Each number is 500 + 40 x the weight over its row's rms, rounded and kept within 0 to 999. Layers, rows and columns count from 0. Numbers have three digits each. The size before them is the row's rms in percent of the matrix's.

# layer 6 MLP up, 3072x512, rms 0.0289, rows 1285-1310, columns 128-255
096:487542407501455476450504480523511426549452505395474416499560543495504553474425447458509497512553577520450468498483582497495571516563518537433462563482496505525540488512411474523561461538505490537540497495489548507464470505517477555525493469570461444507457470512480494530563636544471538472500533505607442514534524551465443536506498512509522584463474480517531507521525442432517518491498
101:429552586522491474461516517479458435473474503536515488527496473446454516555441478457486513545510449521471447536537498471467512564538507555462557557530558418483485551508464526517534567487440556539488530535459502440533527526581559494513496537419450431535440442528467439536537550519538469496512479440452488552526555497544480479490408488510488545490608531436539471497449493529509505450518
104:512516476514467518499482510556500481482487461472522492551548527482554615514508538521476526498500504494558464439476470510554484548479535462474570530495582528509514516490475548471490508476607567535511564515471527427521508496531466494514500465507499554451512511501488540571500531471482524474552481447513569545500553509492496506543525527455543494523449501520451524563528455530503509558550
102:509565515462494525489495457537493481527449540567471501422490428578471468480455484453471468490523563549473456510509554422549485552493519590466531563507535515478455464505523575462468443475431527525419489455480507519508521469469513522472519467473475506480561493470489440487530405483522500511475539571512475536511518536479476539437546426500530504453452545552504546491440496507514474510514
091:513512490542568477492484469511550434463521500549475522555527531494493515497533495493545493438531429514534448477480523512483426522475499478472456486472544515541475559488556530501539504387463541509538483482508530522537466431544445511466503504440527544518380491566610459515486515506523528433546511565506504577467546448541487523537520471476469551539427490495500509605536634487442530475500
098:555546472550518490491550539463483536567483497500502572560530485517518480503556444547445515619485527538493477459441525487500504517513429412549495494479528478497576466489492541511521424549475454499552560504570496462535488564427482469554505458479456462516501560499513491479530439421462507467534525523509534536457454461474519429519550486519468568502486470521453531496461554473477557532479
092:509504540476504538431490496485519527538555524501447471578468496466469485518525513533507526530520500538508546517484512509485542493562536523453555521433606463518495487500490516499526519508414475507435499519534503559574507508477535517486544579485545448497475441542502454445590490482550561486525421517528483559536472474520432514519550560512592426497554505468493437451507472539442555476504
106:457525457522543513516493564595499548519469363500401513507488446520469508559507506541489488562449562533536492414466483459458547519447500485513527512487475430486535520513496544507470485486522523499495478470587554459516429510446527525517471495417524493492518564476479505477485480571506469583437543481459496488525545482409504488522421516447530455525610463552487502553438508553483484557436
105:525489529494459485495514557462528478516433543460449469515489532374502435549447522433504551506490472434494502500486516457536486457471507427541521494543451476500429493508486491528570480545569529479573488519532540475502525486497476444522481515479480525482538528468492520467488583520557422464436506479441497453521476473543548522565591479505496442463442480481532473542565498522533552465483
104:427508553433506511444457491516627563489488503501479478524548444519453543467437490499495501489531481593503487572568532463532502501432537466502526498437540566461528420523494460484474479482492546508496578436548486503480508524531574483487529460535550485508519530508507498477446450484559487408494507461487480511508577451463459499512543512481534517459495511556496518500517461495489527532496
102:558484504509502464482483520501431528466505503474491545526497494477553569462601497435498510467479472557497544461545494506530479414502498489481545518511467471576480532461507528462476512549495473526493509427479457479429520511503505555453485539437520540532506507456477407534582479476584499540425525519493489522457497466470494485489520464544505545459464468515498510412483490489496530501505
104:511519524499518512504548519505572518607496511508547485459488490518487501493590476523506534559441456562525453511537444560578472515498513465419508486459506462503575491548450539536527498516522476480449483492511487467568438496445547516515556480518499411551500392582514472447527535568498491494493506468509518532550486488464507488506486467535453502458479536506443441429505494553513529478541
092:507435514523539518539512499424518498474506554564528506541447500525456484527486558492534576557544476469484484543476501445440512515512546520454507502473486436547457520479481502514441492496486440493460445529488477559519541517528584473516536479491502459518441501541525528493550436521502502423459455502486573489565534518429478454388448462471548395420520478451446501464413436451517478516496
095:565446568474526519535485518472486519451492482542523448506464505544559518556512474538473481469522364469517442500450460479414493502457535491548474553455474534472504513483485476445476499503446547448545500473493543503454518517511488462486485567527490538498495480523509499564482495468445501551613498546450509489591501502465458549484480511515625514523515528486460493394500483427525478536468
106:478484545546424476492538577533470467554503473431580467505550491509561452529510450529499507508513577495499532524541518458459529416495456503529482544501504403530492480504511488451549503505604512507506481432543561485477518494476436466519548533492533504520471547532513574495540489503522442504497498511499483465487458487480574558374468486529475548513496564437419432484481619575477478447450
098:410502428498486533486513557556522479462428482480511493498518595478510517445517501475470469443502538526573540447552516464500513544489440496468486512453559473491566518459532523469441484503539561488492473515513484582450460475496548546476451569493503493414533448510493484468539508561551550506533438422509562496500586556527510487564464535475527496483536548503496532559505484491491577452480
102:457561437436495473511523487558494563486571529515515487479479516530490523447482457473561496519504507531439500468532538514433472532420465529514483500515520473518498541469531544515548513486579560542492505517453478383516502527520451467508454461539477460484647459492497498514460476534506468463441539438502504479485498482513514527502501525548490493492644418562429440541551553494422518419504
106:500532478521516533456479517514456564477444488495505463531506492584449453533445465545482492524418468511497498519495459496534442534496495485490472451566520553469486487468486475463532541480499462513581472562508551613442549529537514528438455474534472527507517453570484508367518422533467529467481509480436506502504563489533447482498496498512505546501501471538548497487545556454443545474471
104:369468508467523485528462556470426466505493477493498373496498531515481508574479602485540526459488458526497528521469505491480494490501527558574432524491498581505474410488502523461472503510491471533513535573521489509485512494463530491459518489461549465488485519532478466459502413516436503481500518624485546516549517454608506505524493532561517549449557556493482522473514490383528490443532
093:497525513472429550469488577534514555498535553491529390440504529453509471514525508520524553542494484552480446547470489416484487516479476473478490439451518531552533561471510522480483519510548574436503494536464496430428491500454558545491478473507467503486489511562477481529480491507518503553517509525498501520487543440465464477499495503440491535480521515486539493485489536533455497524451
096:487563463457473457502445490500472511541486500574426497495436581500510546538503484422473520408450460521524535518487468508485499486428527464513496485479542414448511557589516544483513458432511448502452547478491549429534517488592503536428488494481479503575517517553555498551486546561465551563446458493514519548448516453478517490527617542458499487486488529501532502515530536455503509522537
102:470518529483477561544460481563459527510474529548447484413490535442525524547429539501549577524544482510475471514521489445448483478464482489583540476530530525452442462486508467508488541468514484530489483487456534477455454516491557450531527514534467509565454440482496561444489492540454581492472506461575606503496469494486450499475532489526550472491511539495549478554528562540542490478542
102:515516444518505561585471539555506522553494509499438485440473465494552477547499456478522485541489503529536452504473503507567462479440507503475496435445459467465544528496495571458488439554508502414427450444477508542506516497568511529511505504488437545449528438532562465486489537569521460531546472468530552514469561557496532512507465463534531495489548547515591461480448496458499514503504
105:405502595531439571526471521542488489458445550518532520497491531508455452517431477530499473488524536524595507480531527515497432491429509488430495516489503501497418433403605620493462434540544555562495507477518531522538459511513534549419482493548477507490527486508478484499574449517447497514483508464456415494550491570506449449491465495515469590471443536516459517527550470499515489523524
092:522463549596548516514535489471501524454517507512508564561473548515578476557500486514539538472462542522510500445538505517506477454551521548485562563497479525515488530515474495497552452476461453465462558506510485550486457500544498477462534464471474497542503535547478533532485452448509528575567573496525524530423476520473510429547438474496579507523543521551523517512519512497499480487502
101:520442501480517512486534495468452525506559499528481483519518529460573520468521464552474507455483561531455498561514456493465500505415468547515505490556487479539553495443516441530520530483561511427494507464535546522495562478494472474525447415511459513493453474486456536445452475558455502497538513480473484539482478508492414446524488469533481507531512535486524549520557532440457478586468
# layer 6 MLP down (transposed), 3072x512, rms 0.00364, rows 1285-1309, columns 128-255
096:494483546496545494451524588535524591473546476535500493498482474470446523572478498478506567575482514618545488469467468490492461479546492544491557468559486498445445458465532525527467506520551412490438542528516470543539524441444467441462485478468574518541505507542492461525506486485495506444513484504432549435510554495507519492479491538557542502510442523429431468509496539495521571464525
098:496478490473452539482511478434442495499498504563502528407490564535539462468555521511516437533508538481491539514516489501485413477519469464616457420508468460538542473461516480473475522508483430490490512439505557540491460530477508497545551521486550498513545522474568521436426472435474471448539538481474533559514506484493487458508469480532521418456411491479493506469462477498593524459505
102:445460508491433456508481518495499511492535535539542495510536507523523507518520494473552571551515559479494583502472528524504500497523454499520526442481514546510446488527420523473515512452537512480544469401545500549543422451483551532518478552475483492489524587483462445554420486465534570478384483495457464492510526472509519539555453476520531522504484489467484580548462512455533543513535
101:549460546459608531538532537457402527467490590492460555482544432531454555464485472479485483514428478555512552443546527443518546493567471505441466445489464475529486511500603442534531556442471457549476467539481489511529519483469436517467470473480573510469497474480511523496544488508522522518461516554505453502494536467456499588531462486459515497538515486491511522525517516503579469461484
094:415505503490537499477528481436464524503488513440458502540579524532541584479539544522414486499420577504537495548559516501487523494521469504526468516553491553511518494466438518494505499548461540479419447574551498482485473584402571470461534489512554454489544408440490515523467541437490530537488434452465508545479502482470463445506464444469522513507484569500460473486493414564530477492517
097:555448482526506452477510463458496503444541434496473449530495448524496523413570557528546504446567462565567496535440520544539475592559527596472483515525452490503532500479479446531532497539539448527472531465522521560519532498504451434513514488441498547479503538501475490534524505516452508472487448465484512500530447502567539488514506517439574508466510509522469512544447556406438532531507
090:506426543549462499503530445509502544444415515476556540531552520444533430512458567492537495540551492450515450463459532482463540480437481484486543481505467496565502565469469480437509479458557498477462540459506509500525506512468470524466471460518492553548515556536484493526450481501451384513531524493470485535499578537522470537504525443526469588489480448482492504571460467474509504509503
102:440534552559516464527426420468477472542571417486483520550496572530475469526539459512459500490477529540503509524449464493547496487537523500441498524491556444486478454597406508540575498489501530496558491507502476550572544444476453587495484489446482570501541482458516549441506580438451476422495518491511539475583423476528483444499595421471453535463541491439478563542514605490540498458447
106:535449471522498469533453533492446470517528573519522545439510558523396575505447531623524499464564513505455480554463503481543475509497579486531595510532557548475575512534518499462521485491500510483469455543459461502512456550524450440444503467436567469428515482496429505449475413453516453526506523485508564481587461479530517553510507475470452487452532442461552468540480403441498528423451
100:464509509522499471451423618485511508540459544484480510548532408465448520597529516554570480540471520488541488473560514469483510540485477535459562448506437510527474494550477557489482519438521451535519533472470516566483423510482509470495466509417539514521531480487491504460538475438539452476510457461511492535457542485429490515569510426474486491439532509577512480585502491485518563528486
104:560442518481506527464554537524464537547493446488524461438488523530557557464494514466455510465502510512492467514574614546423487478519524503430554481481530468477515467543513463464491479500511527531458488516446488515513530507515517568420441467394485540548444453473488502507521554515464521517518586483440474492439518433488452490488452468487451411528504529475436484440433460448538573472472
106:499520556490458395493481540509509527553583500540456541516532536537481512459498449498514442465505476501506552396470513420474463474505434501495525455519529512527561539470489442490476564589501617487451532510491539585508515471453444538473465437542545510568434538496452473502468479529552485540429505532442478485470456491383484553521470461556530402526466484467521460580520495464482525499478
101:495559502453548485490479530560559447522545458462440532477538546556552550481438399563468522548498411538486519467514436552501485470463512475574502446522538566485494533540506469506458570515527541463524473513470525491487470459485470520467479524514457495487494459517470496488465492426477473547504496460509492504492488553523498464532555526517503547547536500502561500526636434433457489519535
096:507476579500533506441475480515480440531564532503484526483546583509422449464497439441507523529497493441477478471512483489601475518497547538549523456489510551513485491489492516516501505485571463580497507523580497448456490509437519536517521428546520481463481446510531480578533504494507511500418561515511497469448542468491419527497477512534520515425517482572507507542494499535526450460462
104:518478482523588479488494466499380529503532487512454524471453506499525452489507515535517471548444511475570413500488423462471543498575438562479432479561401524534484541465537513491543579495492535490511553429567526452533424551551601503489538510551494395427460534472452442500535531501525562512553528513520495541487520513539552484577480486464497530425463478489472469497448502450548490447466
100:532530585496506487531537514535488403536586591517534530479537481495547430465486461472585414489480466433506427533472474502540445512530579461537531492508552549486444490500447533512442572520424470459518448481512478420421442537478508464468525549596512478501556520534492505530553495476548506476468528496474465530518564412487560531502442448514493440574490567499465460423497574489557516493530
101:513505495470516481505495441463515408546495521466567497437508504518519547490501528488497490504497513451454454455490508439497530502524514507489507453522551505547491427483483491462466566465575414476541518554541466442447499437455528577459533460509461568469475517556514545401451565506502533584488511404476500538562493532457473489468515498474547448414442528419492487570532525528426493485527
103:520464457536480493529488472507423491552482427543479530503507498481489519569620580484512483497452538461506551520519567486479415520508535494471548432469468528494497548516508522431423451538499548513485501526542508504526446521549460456508408549519494435442496497514498556426482516538455481462512498572522516487548491490527404539502474548452456495499471502457438462498535516509541518521472
105:549476475529512516495537474483587503481521504525517478522496473466485501486574492491485425471490480496511439506502476478492526531551542466506469500382511529503473526473534486515517495503459528476494481548464468517468540473550491564547548493490504557523563537485406558459534504500489447510477468461471497479431510479539494475535490592494475447523532467490513499528567472501490449468466
093:533504546513531451476439463476541434477419511382483527471569441575508453484478502531496442449444455471556495466528488545507442532563490512503535504534444467475491462523487524546457512544458541541442476505466429504543488438521539506480485515526441540483550509434553517532476477484511487521524498467499431537451479527464481464490469541565474483464511526525524519483518466466514509506567
096:464510501593516637523463550480482491462563483479550505459519479487498482494471478443558507548473483516506523516488534417521570423595464537560466513598503561503488515505449464487482495542458475438513493437499565516500483502461477477485561518514437437511407533421488503512477438471468575472470493537507514487543532474489539484476492517539507469529522461469511501491492529499526405509447
098:489450553580535477512522535475500509515454478428455476469511413517501474429553553501492513554466465493503471480544548530536567442542499498492502435437483467530520558504488523536476506566462511456501414491411447502488498477591533498485489538477557511424525480485515504470531490535600474433496549486529578545480469473504419530470484474449579552532490508535494495494581493560422480524466
102:450527562504456518478458505474470451454518527532507452491481488484533519504553501448526558442488512446475468438520523449491466496499534490558480571516520509558542461516426587433516546502483492521505517529452504468578450520508422465505486529524478508497570500557475556487606492485448497498508520393470511505533479526502486559436511551561507503491493531550580459463494451561522575540464
104:578493512507546500570557481495473490535417509452517467484474510490506508500541523522519511467524483511576516501503547480493538531474501544493493513475469511515483570526482557531511474502470491443529494491497545414416479519533537508477528562450470476462444476510510571480587468470485566491462527480494489483525527521486476406557575528452510458501535437563490407505433465529578539455459
087:477492487453486484504523479594536512564465526536494531562496551484471569510517517480509507545489493497485521511461520517440456547393554466496441527490497479476551506593509493478467449544512501496538486489472485451497520507467567590567470508561537493516542452481571488568526535544498494459463486449469527442493490488503471459470534476588487529523571479391501535486497463487537471522443